config = dict(
    final_lr_fraction=0.05,
    doc_mask=True,
    train_tokens=144000000,
    steps=6092,
)
Each number is 128 + 32 x the weight over its row's rms, rounded and kept within 0 to 255. Layers, rows and columns count from 0. The size above them is the row's rms in percent of the matrix's.

# layer 12 MLP up, 256x96, rms 0.295, rows 140-185, columns 0-47
size [ 90  97  93  99 101  97 100 103 111  93 101  98  97  95 100 103 102 104  85 100  93  98  98  91 105 102 105  97  98 116 101  96 101  94  93 107  99  92 109  99 101 106 100  96 101  96]
[[ 89  90 144  45 101  86 116 131 161  92  61 148 125 166 148  86 163 161 149 182 144 130 109 111 121 153 121 195 135  68  85 140  89  86 106 172  76  91 156  80 146 112 185 141 112 146 117 123]
 [141 135 167  88 116  71 148  70 149 162 108 116 129 138 177 151 122  88 148 102 165 127 151  70 174 168 128 134 154  97 107 114  85 118 116 131 156 110  90  78 115  78  80 193 164 106 170 144]
 [144 162 119 108 109 139 146 116  83  38 117 117 146 117 135 106  77 144 180 116 142 157 144 148 133 119 132 165 117  82  85 104 118 148  39  87  90 111 168 162 154 128  94 133 135 121 167 133]
 [138 130 122 186 132 129 146 146 122 123 167  84 130 127 113 145  99 100 138 153 106 146 164 142 115  91  33 100 120  94 159 122 150 154 119 114 133 115 171  93 109  97 102 157 119 196 197 160]
 [172  92 116 167 119 156 134 126 126 130 151 144  70  94 145 152 145 143  80 144 153 109 144  63  98 100 127 136 113 164 108  88  75 166 155 141 129 121  79 178  91 118  53 141 113 167 181 131]
 [139 149 161 103 157 193 106 161  95  80 100 121  94  92 156 144 169 147 142 132  93  63  85 138 129 119 152 143  77 168 144  54 142 162 137 140 111 140 134 157  99 115 138  98 177 104 104 175]
 [129 157 146 130 104 147 129  77 155 188 162 144 180 168  85 152  96 118  96 148  98 166 121 141 135  49 101 175 150 110 170 147 118 101 141 122  76 148  92 171 180 157  23 157 132 136 130 183]
 [128  91 129  89 133 146  97 178 191 108 169 120 172 170 101 144 153 150 133 152 157 105 142 126 117 138 147 113 125 108  97 106  92  90 150  71  96  99 146  92 188  50 125 111 147 121 199 119]
 [ 98 128 185 150 117 145 131  95 109 115 140 120 144 191 126  95 149 116  96  40  92 135 147 106 154 130 116 109 152 187 127 182 151 117 118  89 105 175 146 185 111 120 154 112 106 128 135 145]
 [154 160 154 129 137 164 130 143 142 159 125 126 104 152 112  85 197 100 139 177 122 212 177 168  95 159 190 118 138  97 173 210 118 103 174 145 128 118 120 167 142 109 144 158  71 107 126 138]
 [185 127 128 133  98  98 133 103 155  93 113  71 136 160 130 130 144  98  83 111 153  92  91 126 132 125 126 154 195 111  90  97 153 158 144 209 177 207 134 110 118 111  69 154 142 124 127 162]
 [168 146 115 109 176 127 147 162 126 182 129 118 129 146 180 130  87  94 113  82 169 123 155 135 155 175  89 116  96 103 117 136  88 150 117 110  81 133 111 144 124 155 165 156 123  67 115  99]
 [ 83 114 110 127 146  89 131 153 104 153  68 186 117  90 171 108 150  60 121 143 138 186 136 160 172 122 182  96 103 114 120  96 140 138 127 135 115  97  69  94  76 113 141 100 148 118 192  82]
 [167 104 191 100  94 140 104 144 130 160 134 131 168 131  83 172  99 123 119 154 143  90 136 111 105 129  96 170 159 127 162 165  69 144 164 102 166 124 130  92 132 143 137 158 118 116  91 161]
 [135 109 127 136 139 156  79 181 147 110  82 133 110 104 194 143  87 157  77  87 134 114 101 131  66  99 147 108 157 102 175  91 118 174 125 103 164  81 182 106 115 207 113 100 120 129  93  93]
 [121 127 152 169 160 158  83 130 129 103 109 152 175 108 107  91 129 136 154 154 132 154 120  30 185 183 148 191 114 140 149 166 115  87 138 114 160  99 151 119 152 144 214 120 145  83 147  90]
 [184 134 131 177 115 115 155  97 103 124  81 167  77 145 153 126 116  84  85 171 135 100 158 184 125 101 105  96 158  95  98 116 167 118  71 170 170  30 134 139 127 131 116 118 124 150 115 132]
 [150 153 140 166 112 199  85 111 130 134 134 134 121  63 123 123  62 168 115 138 115 132 131  95 121 136 215 145 125 105 110 131 154  77 145 103 176  78 130 129 142  98 159  87  97  89 105  56]
 [199 145  59 130  51 114 124 168 161 135  84 151 141 108  94 155  75  79 120  94 170 158 123 160 118 123 147 149  78 132 150 111 105 113 139 172 133 126 162  93 119 116 178  91 131  90 154 146]
 [155 153 149 178 160 145 139  83 112 118 157  97 142 129 177 143 165 138 109 105 146  54 102 169 161 161 193 135 129 183  91  88 106 133 191 168 116 117 101 152 112 124  73 134 155 125 122  92]
 [170 102  93 122 143  92  86 114  33 108 110  74 119 139 146 138 172 148 142 142  98 120 120 130 144 121 116 105 114 130 174  81 103  81  83 108 116 129 119 117 138  98 109 102 120 164 119 147]
 [ 92 144 118 110 156 136 178 130 118 124  90 113 163  49 127 165 127 139  97 175  90 175 128 104 107 161  77 177 144 149 156 153 183 115 167 134  89 155 157 126 132 101 104 112 106 164 134 168]
 [136 160 159 112  95  88 103 157 122 129 150  71 164 139  95  95 103 125 139  58  93 148 176 153 142 122 124 148  98 132 136 146  89 100 189 160 136 123 147  86 131 156 147  30 142 118 136  98]
 [ 97 127 127 110 124 117 112 131 145 122 116  71 103 123  78 144 159 118 135 201 113 169 124  48 142 179 102 116 111  72 131 203 147 121 131 209 123 167 122 135 139 158  97 121  77  98 106 117]
 [ 91 138 126  82 139 158 128 131 176 116 149  90 124 108  93 107 149  73 106 157 171 155  74 117 180  84 128 121 102 125 172 125 106 144  83 117 107 116  73 100 152 150  88 107 105 125  87  78]
 [120 135 148 131 164 204 116 102 145 171 189 120 131  99  95 124 193 107 108 143 145 134 140 158  67 136 158 167 159 173 122 156  96  96 160  83 156  68  90 113 124  91 141 129 114 138  60 150]
 [136 180 105 155 149 129 168 111  97 152 155 157 140 163 132 137 139  79 197 108 111 136 148 124  65 121 100  81  76 140 146 152  22 119 197 139 172 119 162 150 121 136 169 105 115 151 110 111]
 [153  76 111 120 136 169 111 114 110 158 165  96  97 153 133 110 132 119 159 137 137  91 130 178 159 111 130 139 114  92  92 158 131  63 166 144 167 145 103 175 101 160 107 145 135 102 109 124]
 [144 149 153 137  76 100 131 224 144 118 174  80  96 148 170  83  80 161  95 158 117 139 141 130 139 110 154 125 104 118 176 144 170 130 137 123 108 112 149 149 176 134 135 120  86 112 170 126]
 [ 97  86 138 149 105 134 168 139  84 127 136  97 112 162 135 146 176 167 184  94  81 115 161  91 157 104 100 143 147 163 197 108 142 128 133 197 140 172 163 149 114 143 191 174 189 163  94  93]
 [133 170 122 156 136  84 137 113 128 108 174 145 103 175 132 166 180  51 140 148 185  92  99  67  99 123 123 125 118 114 160 163 143 157 168 136 113 169 122 133 106 118 110 181 207  86 198 164]
 [152 146 123  96 105 114  93 112 131 147 138 125 114 102 128 139 171 148 173 162  50 157 173 135  92 181  91  74 180  81 195 148 103 109  98 158 162 116 143  66 137 104 140 156 142 103 127  98]
 [114 113 100 140 145 111 128 166 112  78 181  93 141 139 171 101 131 139 193 159 125 111 107 167 121  91 122 122 120 147 122  90 106 145 172 132 174 112 147 133 112 125 172  95   9 172  93 116]
 [159 107  87 134  80 128 140 111 106  50 125 149 201 103  61 115 127 136 155 115 128 111 117 131 156 126 108 151 137 144 109 140 177 114 106  93 118 130  88  91 219 105 147 216 111 157 175 168]
 [125 139 108 132 138 102 130 116  76 128 155 149 131 149 163  83 166 170  88 143 125 145 152 137  89 100 119 124 142 133 161 135 154  68 208  44  99 141 174 131 112 170 149 140 127  88 182 119]
 [106 113  87 143 151  99 148 161 104 171 127 154 102 104 143 159 116 107 100 147 163 158 129 152 128  91 164 108  52 118 101  83 105 132 191  97 119 124 140 109  94  79 154  89 136 110 130 127]
 [ 73  95 146 120 174 165 132 157 133 140 173 137 108 121 116 131 145 155 131 114 183  76 126 149 160 156 132 117 117 139 104 130 137  46  80  82 163 134 141 167 104 155 115 147 130 156 115 125]
 [135 135 145  75 135 154 105 160 157 102 126 126 111 102 138 140  68  91  87 127 143 114 141 117 153 147 165 102  85 167 131 104 146 138 151 113 173  92 152 106  83 153 103 180 133 131  74 142]
 [164  96 128  76 177 144 177 100 104 131  93 102 142 153 107 141 158 212 109 142 134 104  91 106  85 123 127 146 101 154 119 121 167 137  80 107  79 140  92 148 126 179 143 109 125  50 118  71]
 [130 171 134 136 120 171  83 106 121 132 105 137 108 139 139 130 145 106 174  89  90 102  80 105 129 119 138 107 126  99 166 144 108 143 220 133 170 181 165 170 183  72 142 121 144  99 147  68]
 [136 110 119  93 129  71 112  62  87 137 160 152 120 150 137 215 115 154 118  94  89 125 157  95  89 125 108 125 124 129 143  82 162 145 109  82 119 127 161 185  42 128 112  91 110 117 112 121]
 [117 170 132  92 129 162 113  90 151 138 147 128 139 155 134 159 157 103 144 183 139 141 162 107  87 134 144 186  67 101 136 111  89 146  86 137  87 116 144 116 145  68 145 119 178 116 113 117]
 [166  94 195 166  81 106  98 110 109  96 142 142 127 127 110 160 110  51 135 144 110 118 121 116 158 122  97 145  97 118 112 124  99 109 177 222 105 137 149  99 171  56 148 125 138 107  92 165]
 [110  68 129 172 183 112  74 110 211 180 121 176 152 128  86 123  96 126 141 113 142 161 176  82 148 193 146 130 104 135 103 150 129 132 144 149 132 153 145 124 138  95 169 122 138 102 128 130]
 [145 133 168 126  94  54 170 202 101  84 152 139 103 131 154 166 110 155 148 157 114 146 145 128 149  82 154 140 102 128 162  86 111 108 121 107  72 116  94 124 100 108 130 152 160 136 136 140]
 [111 132 134 164 150 169 221 145 131 120  37 109 114 169 111 119 191 100 139 116 160 181 135 189 141  81  77 116 137  94  92 173  62 142  95 109 129 157 146 135 101 110 131 193 176 181 104 124]]
# layer 12 MLP down (transposed), 256x96, rms 0.295, rows 140-185, columns 0-47
size [ 95  99 100  97  98  99 102  98 108  93 104  98  96  84 100 108 103 106  90 100  95  96  93  98 101 102 102  98  98 107 106  95 109  96  94 106 102  89 105 101 105 106 101 102 106  96]
[[150  80 114 137 163 105 124 156 109 134 147 153 106 166 116 180 171 143  85  74  93 145 150 159 148 154 120 140 160 123  88 184 187 133  78 113 136  67  96  80 104  98 111 154 169 175 133  89]
 [ 80 136 117 149 125 189 127 144 138 141 155 101 139 186  79 153 116 170  87 158  57  88 222 109 116 171 134 118 146 123 131 127  90 146  98 142  85 117 189 116 123 120  99 140 173 107 163 139]
 [128 142 175 155  88 115 129 136  62 214 111 171 120  96 149  37 177 142  98 133  85 125 173 159 162 107 115 166 170 131 167 119  86 125 127 134 173 107 108 124  72 148  87 154 143 150 110 121]
 [154 191 144 107 139 139  81 119 116 154 144 129 132 159 152 128 147 121  62  77 140 182 171 108  83  76 121 104  85 153  94  95 147 150 131 131  91 106 173 132 125 121 149 103 161 171 111 117]
 [ 93 106 100  84 165  73 160 133 108 199  75 124 165 131 104 201 123  87 117  83 133 102 118 115  96  91 115 120 145 155  89 123  94 118 140 140 146  72 161  20  96 125  99 122  64 115 103 133]
 [ 79 142  98 155 119 181 136 121 152 113  95 100 166 127 116 189  90 148 136 152 140  95 130 101 107 155 144 101 113 187 163  72 138 175  95 113  84  76 126 130  46 152 161  72 184 144  86 151]
 [148 147 113 133 105 162 136 113 108 126 151 144  84 119 109 134 192 125 122 128 138 189 149 146 137 113 111 133 189 120 171  20  98 100  96 134 154 192 146 123  71 207 171 130 110 140 146 155]
 [121 136  89  98 126 145 134 117 167 141 139 127 101 105 160 136 137 123 143 113  61 146  77 225 126 134  73 137 160 137  85  73 145  57 118 128 137 150 126  79 128  80  99  90 102 124 138 162]
 [105 157  96 144 115  68 133 103 113 132 156 148  91 182 138 111  97 194  91 177  83 133 195  97 143 174 183 146 169 178 116 101  60 180 215 181 138  98 153 123 129 163 137 120 161 148 130  72]
 [177 128 139 127 107 171  79 127 150  99 132  79 167  87 124  76 154 141 125 138 154 199 112 197 114  95 118  95 147 121 136 106 166 125  52  79 128 102 134 124 170 100 109 138 162 100 131 176]
 [ 95 165 101  99 126  91 146 113 131  91 169 153 105 140 119 185 173 117 122 117 179  95 110 108  56 127 137 152 133 149 109 206 174  93  97 137 175 118 118 158 102 127 131 130 169 190 106 126]
 [120 108 120 125 156 139  64 154 103  82 162 107 125  91 165 241  95 125 111 181 153 121 165 206 139 105 143 137 170 116  90 132 109 150 136  91 112 108 143  65 154 146 126 131 100 191 128  91]
 [ 90 167 156 105  88  91 113 113 138 149 171 103 174  95 127 157 109 172 163 121 154 118 153 113  96 135 138  96 110 156 116 120 109 104 179  86 149 143  76  83 211 164 129 190  83 115 102 147]
 [116 138 139 133 152 166  97 138  65  77 120 184 127 125  97 172 114  96 101 104 180  73 149 161 132 103 139  97 132 171 128  97 119 180 124 137 134 140  80 120 108 137 144 106 133 195 127 179]
 [116 143  62 160 106 176 121  85 133 164  54 128 158  74 139 170  96 143 130 165 124 100 149 177  72  93 125 119  88 142  91 155 124 159 104 180 129  95 100 122 117 146 110 150  83 184 104 154]
 [118  75 152 131 161  81 110  96 129 106  43 130  79 120 152  81 181 149 120 115 119 108 135 168 105 124 126 116 174 111 140 112 165 122 205  77 160 112  87 142 103 126  66 148 145 175 125 157]
 [105 178 185 124 134 180 151 122 137  98 143 126 128 116 118 200 134 162 126 115  43 127 140 139 103 159 159 143 139 151 143  83  94 128  97 118 128 169 168 132 163  88 142 149 152 104 154 171]
 [120 181 114 153 132 145  99 188  90  75 223 161 152  85 138  69 135 169 151 117 190 135 157  88 116 142 132 109  87 152 101 104 130 166  67 147  97  85 147 120 139 163 101 107  89 166 137  86]
 [144  95 156 119 114 150  86 100 116  83  16 138 157  78 108 126 133 124 105 192 128 109 151 116 118  80 124 122  89 148 174  98 175 146 114 112 143 126 132  78  91 155 140 161 103  78 119 143]
 [147 157 134  90 144 141  70 135 126 112 187 163 130 172 107 131 163 153  92 159  75 100  80 149 114 116 156 128 166 136 135 198 104 174 165 132 151 167 103 182  98 106  93  92 157 137 180 142]
 [ 71 139 149 147  71 130 146 133 164 108 224 156 142  88 112  80 126 119 134 109 125 109 128 123 139 118 156 137 129 178 164  51 157  75  56 101 139  93 118 156  94 131 182 137 141 129 123  81]
 [ 96  94  97 118 124 103 156 117 116 144 152  88 117 118 137 107 128 128 132 177 143 154  75  53 132 145 137 168  76  88 179 145 160 125 101  69 108 195 119 189  93 146 136 126 123 168  83 180]
 [143 141  97 143  73 131  57 113 124  74 129 103 100 154 109 193 125 158 128 114 191 161 148 169 126  84 114  82 156 132 118 136 167 164 155  95 127  86 118 117 121 121 144 160  99  76 127  78]
 [159 112  87 166 143  83 111 103  83 134 143 101 107 142 130 101 145  65 103 183 127 146 111 121 108 121 114 134 113  85 123  91 180  74  83 143 131 115 109 157  77 151  49 149 121  80 146 155]
 [137 172  75 140 108 102  80 163 143 125 178 136 166 144 173 116 179  67  87  94 202 182  97 192 103 107 124 122 136 136  89 198 136 121 150 119 156 119  95 117 171 101  91  91  95 156 100 203]
 [130 149 141  97  98 116  84 177  74 174 140 141 144 121 120  85 108 124 163 137 128 153 148 130 134 154 154 120  58 120 154 154 181 114  77 143  90 135 165 172 123 118 121 122 127 132  76 104]
 [108  90 159 151  83 186  80 156 104 117 160 108 166  84 166  90  82 175  90 111 166 161 110 124  87 143 120  82 141  97 100 184 144  93 176 123 156  80 142 137 108 122 150 127 111 116  86  91]
 [146 115 156 165 163 156 154 159 140 148 244  78  94 119 158  95  62 173 133 146  94 131 151  85 140 111 139 176 145 136 128 103 114 135 125 123  98 148 100 151 124  97 127 110 166 108 131 166]
 [106 168  71  83 142 147 137 118 123  96 149 126 160 146 135 120 105  73 168 120 155 111  95  73 136 176 192 124  75 123 148 127 127 131 100 166  79 141  66 146 117 179 101 168  59 104 118  98]
 [133 131 165 115 108 146 195 146 119 111 139 157  81 125 134 137  69 164  87 168  55  87 145 115 138 136 150 135  95 169 134 134  94 134 145 185  67 178 136 102 119 147 146 123 116 174 179 126]
 [149  55 110 131 132 126  76 107 112 107 150 103 162  90 155 117  74 109 141 163 132 163 138 121 145 132 134 212 124 132 152 161 186 129  81 110  95 108  80 172 140  71 115 140  61 159 127 127]
 [147 158 101 118 125 177 132 202 114 123 107  60  89 130 119 170  90 151 160 110 197 194 119 162 154 150 142  99 185  82 138  96 122  83 145 118 140  65 136  90 148 147 106 118 141 130 152 142]
 [120 157 166 131  99 135 128 108 207 145 188  97 106 108  90 125  95 146 135 125 107 132 116 118 107 179 123 123 167 117 130 165 103  77 111 132 153 112 160 101 193 144 114 114 156 177 145  95]
 [112 104 129 134 109 106 126  99 125  85  96 101 130 177 122  89 178 109 111 140 107 153 160 143 100 134  86 164 131 149  83  97 168 118 129 102 130 112 140 118 130  57  78  73 171 129 102 101]
 [121 109 120 177 153 108 192 127 127 157 143 124 121 100 130 134 159 172 126 144 155 173 131  93  66 107 168 115 147 127 132  65  71 172 111 123 103 122  96  98 138 195 147 122 116 144 139 205]
 [156 152 157 122 170 116  93  97  98 111 129 103  78 143 178 136 121 100 141 105  96 135 134 168 139 115 156 130 124  80 143  72 150 108 192 139 151 134 144 112 149 173 143 143 111 178 108 133]
 [164 115 102 167 158 136 113  67 124 103 191 171 148 116 143  42 184 113 162 109 224 104 132 138  81 153 129 151 144  90 161 125 193  94  81 124 124  85 112 113 140 118 118 126 169 139 131 169]
 [ 65  91 119 166  54 150 155  78 142 113 157 161 117  81  95 123 122  98 134 131  93 106 142  76  95 153 108 140 112 155 108 140 103  71  68 134 167  82 107 105  98 119 121 108 162  96 148 121]
 [121 132 106 104 182 115 164  75 136 138  68 101 164 182 130  52 112 131 172 154 176 141 118  73 114 167 128 143 137  82 161 153 145 152 127  96 143 101 102 155  88 102  98 145  83 172 134 148]
 [109 143 165  96  98 186 111 145  94 130 129 127  69 114 137 122 135 122 105 112 118 150 137 159  98 150 161 150  88 139 100  31 157 166 109 103 121 144 115 160 142 113 148 137 152  87 107 194]
 [ 89  78 128 162  71 105 122 121 120 108 129 154 110 116 174  50 123 120 114 175 135 168 124 158 167 153 113 131 129 143 119 115 118 103 123 136 145 113 165 140 116 119 120 131 140 234 168 132]
 [150 131 129 200 148  80  91 189  69 137 140 163 112 143 152 101 182  85 138 125 251 147 152  70 126  90 137 103 148 112 138 169 152 138 116 117 125 118 119 132  39 155 110 142 124 134 115 130]
 [111 111 196 148  89 116 131  83 155 117  92  85  64 154 109 111 157  95 124 158  96 127  58 111  82 136  91 132 131 117 102 147 108 142  80 125 151 135 143  82 156 116  79 134 106 171 115 139]
 [ 90 143  96 171 146  81 141  88 163 155 139 176 201 102  83 112  94  97  64 170 112 132 113 122 155 178 198 148 155 171 128 112 120 151 132 116 157 104 172 133 123 153 172  84 168  51 166  65]
 [123  59 170 153 116 154 149 148 192 140 182 162 143 103 141 213 124 119 115 131 103 150 176 146 129  92 105 116 118 138  99 171 130  52 132 130 121  83 111  84 106 138 115 150 150 148 128 145]
 [149 200 158 127 144 104 119  84 116 212  59  94 121 118 152 135 185 133 125  99  93 217 133 125 151 161 110 167 133 138 111 105 151  93 148 163 102 141 107 167 149 146 155  90 106 126 124 123]]
# layer 12 MLP gate, 256x96, rms 0.319, rows 141-186, columns 0-47
size [ 98  94 105  98  97 101 101 112  96 101 104  95  95 106 101  97  98  91 103  89  94 106  96 102 105  98 100  98 109  99  87  98 105  97 109 100  88 112 104 102 101 103 100 104  95  96]
[[165 192 146 131 129 160 148 165 183 151 140 119 122 155 226 142 117 121  92 111 110 137 165 138 125 182 123 143 101 114 112 134 154 160 140 164 139 156 111  51 127 111 121 129  28 175  99 159]
 [117 156 183 155 153 197 126 155 152 125 148 114 132 152 111 160 100 145 108  81 127 117  92 138 136 129 166 140 155 132 109 109 224  65 155  74 158 136 107 146 131 154 135 127 137 164 129 124]
 [142  93 120 174 113 106 136 160 172 138 148 133 143 151 165 200 159 136 134 140  81 107 100 129 166 150 163 149 137  95 182 130 130 128 174  83 211 127  96 139 138 130 172 131 109 141 157 132]
 [135 130 132 129  78 148  99 170 140  61 159 126 131 150 124 209 102 125  81 125 123 107 131 174 169 100 117 155 190 111 167 132 120 131 169  91 148 169 145 108 134 125 101 106 120 162 176  79]
 [167 127  48 168 132 142 112 107 106 135 105 101 107 145 107 148 116 136 104 137  93 103 133  82  57 105 100 113 163 131 148  98  96  74 119 106  84 164 124  62  72 157 135 126  94 149 184 166]
 [163 134 200  79 121 108 156 158 172 213 111 134 147 165 119 172 106 168 151  98  94 138 162  61 177 153 103 133 155 101  97 126 141 130 160 103 107 134 164 156 125 124 173 123 151  67 111 169]
 [108 137  98 154 123 169 180 114 145 137  38 130  85 236 148 164 131  79 107 127 116 113  98 148  69 137 148 102 111 111 165 145 120 151  80  89 126 146  97 117 160 109 152 109 156 135 135 106]
 [139 103 144 182 139 160 127 123 148  89  93 104 158 123 140 140 118 103  66 157  91 141 137 113  63 152 135 157 165 103  73 154 122  95  96 103 201 120 146 132  69  86 130 128 131 157 153  84]
 [ 94 149 118 158 142 129 169 138 142 117 119 194 138 145 115 180 135  87 116 105 138  83 177  56  89 105 108 119 170 166 124 120 168 114  82 131 177 143 142 113  83 136 213 113 123 191 106 124]
 [ 57  92 135 169 191 134 144 154  82  77 127 178 143 146 137 135 171  96 111 159 122  86  77 100 108 148  93 122  88 145 149  66 126  99  94 125 114 141 111  70 156 125 149 128 113  98 101  96]
 [155 116  63  84  96 159 137 148 153 123 127 123  92 183 149 152 112 139 109  45  86 101  96 127  69 142 115 152  96  54 112 121 185 103 127 109 123 122 118 126 178 122 109 116 101 129 152 141]
 [125  30 111 164 181 140 118  97 135  90 183 127 133 141 129 107 124  83 159 151 128 173 130  70 149 127 147 152 103 157 169 103  93 103 157 158 133 148 114 114 101 112 155  62  95 160 124 139]
 [ 98 151 101 210 150 136 102 104 145 106 145 100 109 141 132  98 148 192 144 139  70 155  78 139 110 117 133 113  49 133 163 114 125  90 117 135 119 168 140  92  60  73 144 132 126 109 178  91]
 [ 70 109 129 138  88 134 118 118  47 153 131 151 143 130 126 205  75 140 131 205 147 139 143  95  94 133 115 119 118 123 137  98 105  82 117 116 106 126  70 118 144 114  98  57 111 189 110 149]
 [166 105 131  90 123 118  81 103  99  68  81 168 178 143 127 109 100 155  84 151 127 157 119  75 152 177 163 180 136 126 158  98 149 124  90  54 125 109 170  88 134 112 131 106 145 104 104 155]
 [108  69  90  68 130 103 116 137  92 156 112 130 201 151 146 144 191 132 108  99 104 115 116 120 111 155 154  67 132 110 144  91 150 144 145  14 159 176 162 153 108 113 150 131 109 100 162 103]
 [142 130 185 114 160  73 179 142 144 140  74 117 136 161  96 146 146 125 144 168 115 136 120 127 111  77 119 216 120 102 159 114 111 150 120 141 147 138 133 121 135 122 167 137 134 135 100 188]
 [105 137  79 131  87 106 139  63 118 121  84 145 123 131  62 144 122 163  91 161 129 138 112 149 148 105 132 103  97 121 157 132 125 222 120 128 155 169 179  67 122 136 142 163 171 102 162 156]
 [147 134 163 112 150  91 112  95 147 178 123 103 113  93 120 162 129 126  83 106  78 119 171 129 109 174 140 150 145 105  93  77 136 101 128 166 123 119  89  82 108 150 182 215  87 111 154  97]
 [166 125 108  59 118 124  49 111 125 125 114  99 100 171 187 116 124  98 107 121 125 128 144 113  87 140 163 109  59 142 107 116 134 102 149  54 124 133 141 122 109 115 100 109 118 117 123 103]
 [193 162 116 161 156  73  80 137 130 152 120 191  84 200 122 118 144 146 123 120 125  97 141 171  86 136 101 103  83  53 114 111 118 163 121 102 186 103 122 109 143 141 135 121 175 131 161 125]
 [ 95 131  80 128 173 161  51 135 113 100 120 104 111 134 116 178 112  97 132  78  80 137 141  91  96 159  91 104 155 144 133 128 150 146 149 141 126 155 164 119 137 110 147 157  84 241 150  74]
 [110  41 141 118 108  71 104 139 106 136 130 208  86 114 113 116 114 113 173 109 109 184 162 166 136 115 143 156 116 160  86 154 170 137 185 109 168 145 152 101  70 131 134 136  65 140 151 161]
 [154 158 144 151  29 205  96 175 100 113 117 124 144 141 176 163 121 133 106 147 113 117 115 167 139  93 117 129 146 157 170 154  92 133 167 153 110  97 174 133 142 162  81 102 157 132  95 111]
 [ 72 130 105 186 148 117 181  80 127 116  93 136 155 122 178 173 185  89 114 125  89 143 136 163 102 120 114 177  73 135 113 130 129  91  93  80 144 123 194 146 129  73 120 138 103 195  97 122]
 [184 149 114 191 149 120 154 197 127 192  83 167  90 160 171 150 202  87  56  96 125 173 154 130  97 119  81 169 116  99 165 100  93 182  92 172 147 114 134  91 132 166 132 177 112 140 129 118]
 [133 111  61 132  93 155  81 152 128 148 172 114 123 160 137 160 159  97  96 162 148  91 142 102  83 139 145 144 131 156 114 156  90 127 145  91 100  84  96 144 163 181 125 164 135 111 130 150]
 [183  62 136  79 172  78 114 136  77 152 103 131 140 188 136 141 139 111 113 132 101  73 155 133 107 116 128  41 116 132 133  83 143 112 136 122 149 108  98 150 125 124 142  88 104  77 101 160]
 [146 108  90  47 131 128 200 165 130 133 100 117 112 143 139 171 134 131 105 186 119 132 108 134 106 146  94 194 109 135 109  92 119 172 158 108  90 105 100  74 123 153  96 117 128 169  75 116]
 [158 158 138  54 121 154  91  73  74 156 135 139 114 110  91 127 129 155  82 139 101 154 160  94  54 131 141 136  83 162 132 135 153 196 179  68 103 122 113 147 118 137 111 142 163 150 126 123]
 [126 165 104 123 150 135  52 123 198 112 140 176 136 182 140 147 100  61 133  91 102 126  93 152 122 122  92 121 134 174 121 124 158 113 106 153  96 131 137 105  70 141 178 201  64 127 141 122]
 [147 155  70 114 133 140 102 184 147 163 119 129 142 101 107 134 130  97  89  97 113 109 118  88 143 161 175 143 103 166 114 141 152 180 109 153 104 143 144 133  89 122 128 139 106 164 137 146]
 [140 204 143 128 136 118 146  91 133  97 131 116 171 153  93 190 101 153 116 117 126  84 152  96 123 112 129 199 115 168 166 133  79 160 173 100 106 112 166 123 160 128 124 102 127 121 127 163]
 [200 145 138 155 148 140  95  86 125 129  74 214 161 148 102 129 109 123 123 139 174 163 154 103  76  96 134 136 140 130  78 115 124 137 128 132 125 181  98 162 154 110 116 111 139  93 155 133]
 [144 137 159 117 165 136 100 143 113 108  97  93 106 181 174  98 127 114 131 139 115 160 168 131 201 114 182 153  62 150  69  95 121  43 120 121  83 147  99  98 149 110 155 110 123 164 127 139]
 [160 107 138 116  80 122 104 146 148 157 109  92 134 186 163 134 182 108  92 152 130 133 134  69 132 148  83 143 134 140  84 175 122 130 148 163 119 111 135 198 162  94 130  64 133 180 141 119]
 [156 140 152 111  75 191 127 169  94 102 121  99 107 149 107  80 103 108 109 147 138 113  92 120  78  52 142 165 107 165 213 124 189 132  93  99 151 113 102 158 107 120 140 233 131 150 121 100]
 [116 100 108 115  96 163  91 144  87 109 175 115 137 175 123 140  94 107 114 182 129 128 156  96 195 113 119 140 114 127 100 123 148 148 146 151 177 116 149 141 127 160 131 102 195 137 165 176]
 [169 135 169 160 110 157 172 125  93 116 100  96  99 138  78 154 118 148 170  94  95 120 149 125  85 120 160 171 132  73  98  94  90 118 170 167 117 140  49 170 193 156 153 138 196 165 152 149]
 [139 174 137 146  91 139  88 110 125 140 194 141 121 141 113 143 100  86 155  63 106 152 143 174  88 147 100 177 163 142  78  32 140 120 127  97 150 140 163 143 140 148 170 104  96 146 126 141]
 [ 89 103 120 130 173  95  96  49  82 137  65 221 132 124 132 137 136 122 110  80 144 161 170 134 126 132 101 145 131 154 173 134 163  76 112 102 176 134  73 125  56 174  99 127 138  81 101 139]
 [128 151 145 158 159 154 125 112 148  80 109  84 130 131  84  96 121 117 171 126 131 130  90 135  92 138 118 173  70  69  83 193 125 135 162 107 134 176 123  96 155 114 122  57 110 168 155 137]
 [168  80 177 154 138 125  99 134 152  89 158 144 118  87 156 169 126 143  79  79  79 109 179 136 168 115 135 172 102  75 144 110 170 150 163 159 159  83  89  96 111 137 129 132 166 167 120 129]
 [ 95  96 105 129 154 169 134 123 130 125 123 140 108 106 142 142 185 114 143 103 109 146 120  51 111 124 166 156  97 112 151 166 101 166 163 162 210 196 111 110  87 131 138 136 119 144 159 184]
 [174  99 221 120 107  87 141 160 110 138  78 102 154 138 146 130 112 101 114 135 130 135 162 157 156 128  65 150 178 172 161  82 155 133  96 135  90 141  81  83 122 133 158 164 126 124 124 124]
 [124 122 167  93 142 114 140 151  95  88 152 126  57 195 155 147  94 144 138  29  62 119 104 208  82  90 128 138 130 128  85 131 114 131 128 116 117 156 183 110 137 130  80 157 160 130 150 120]]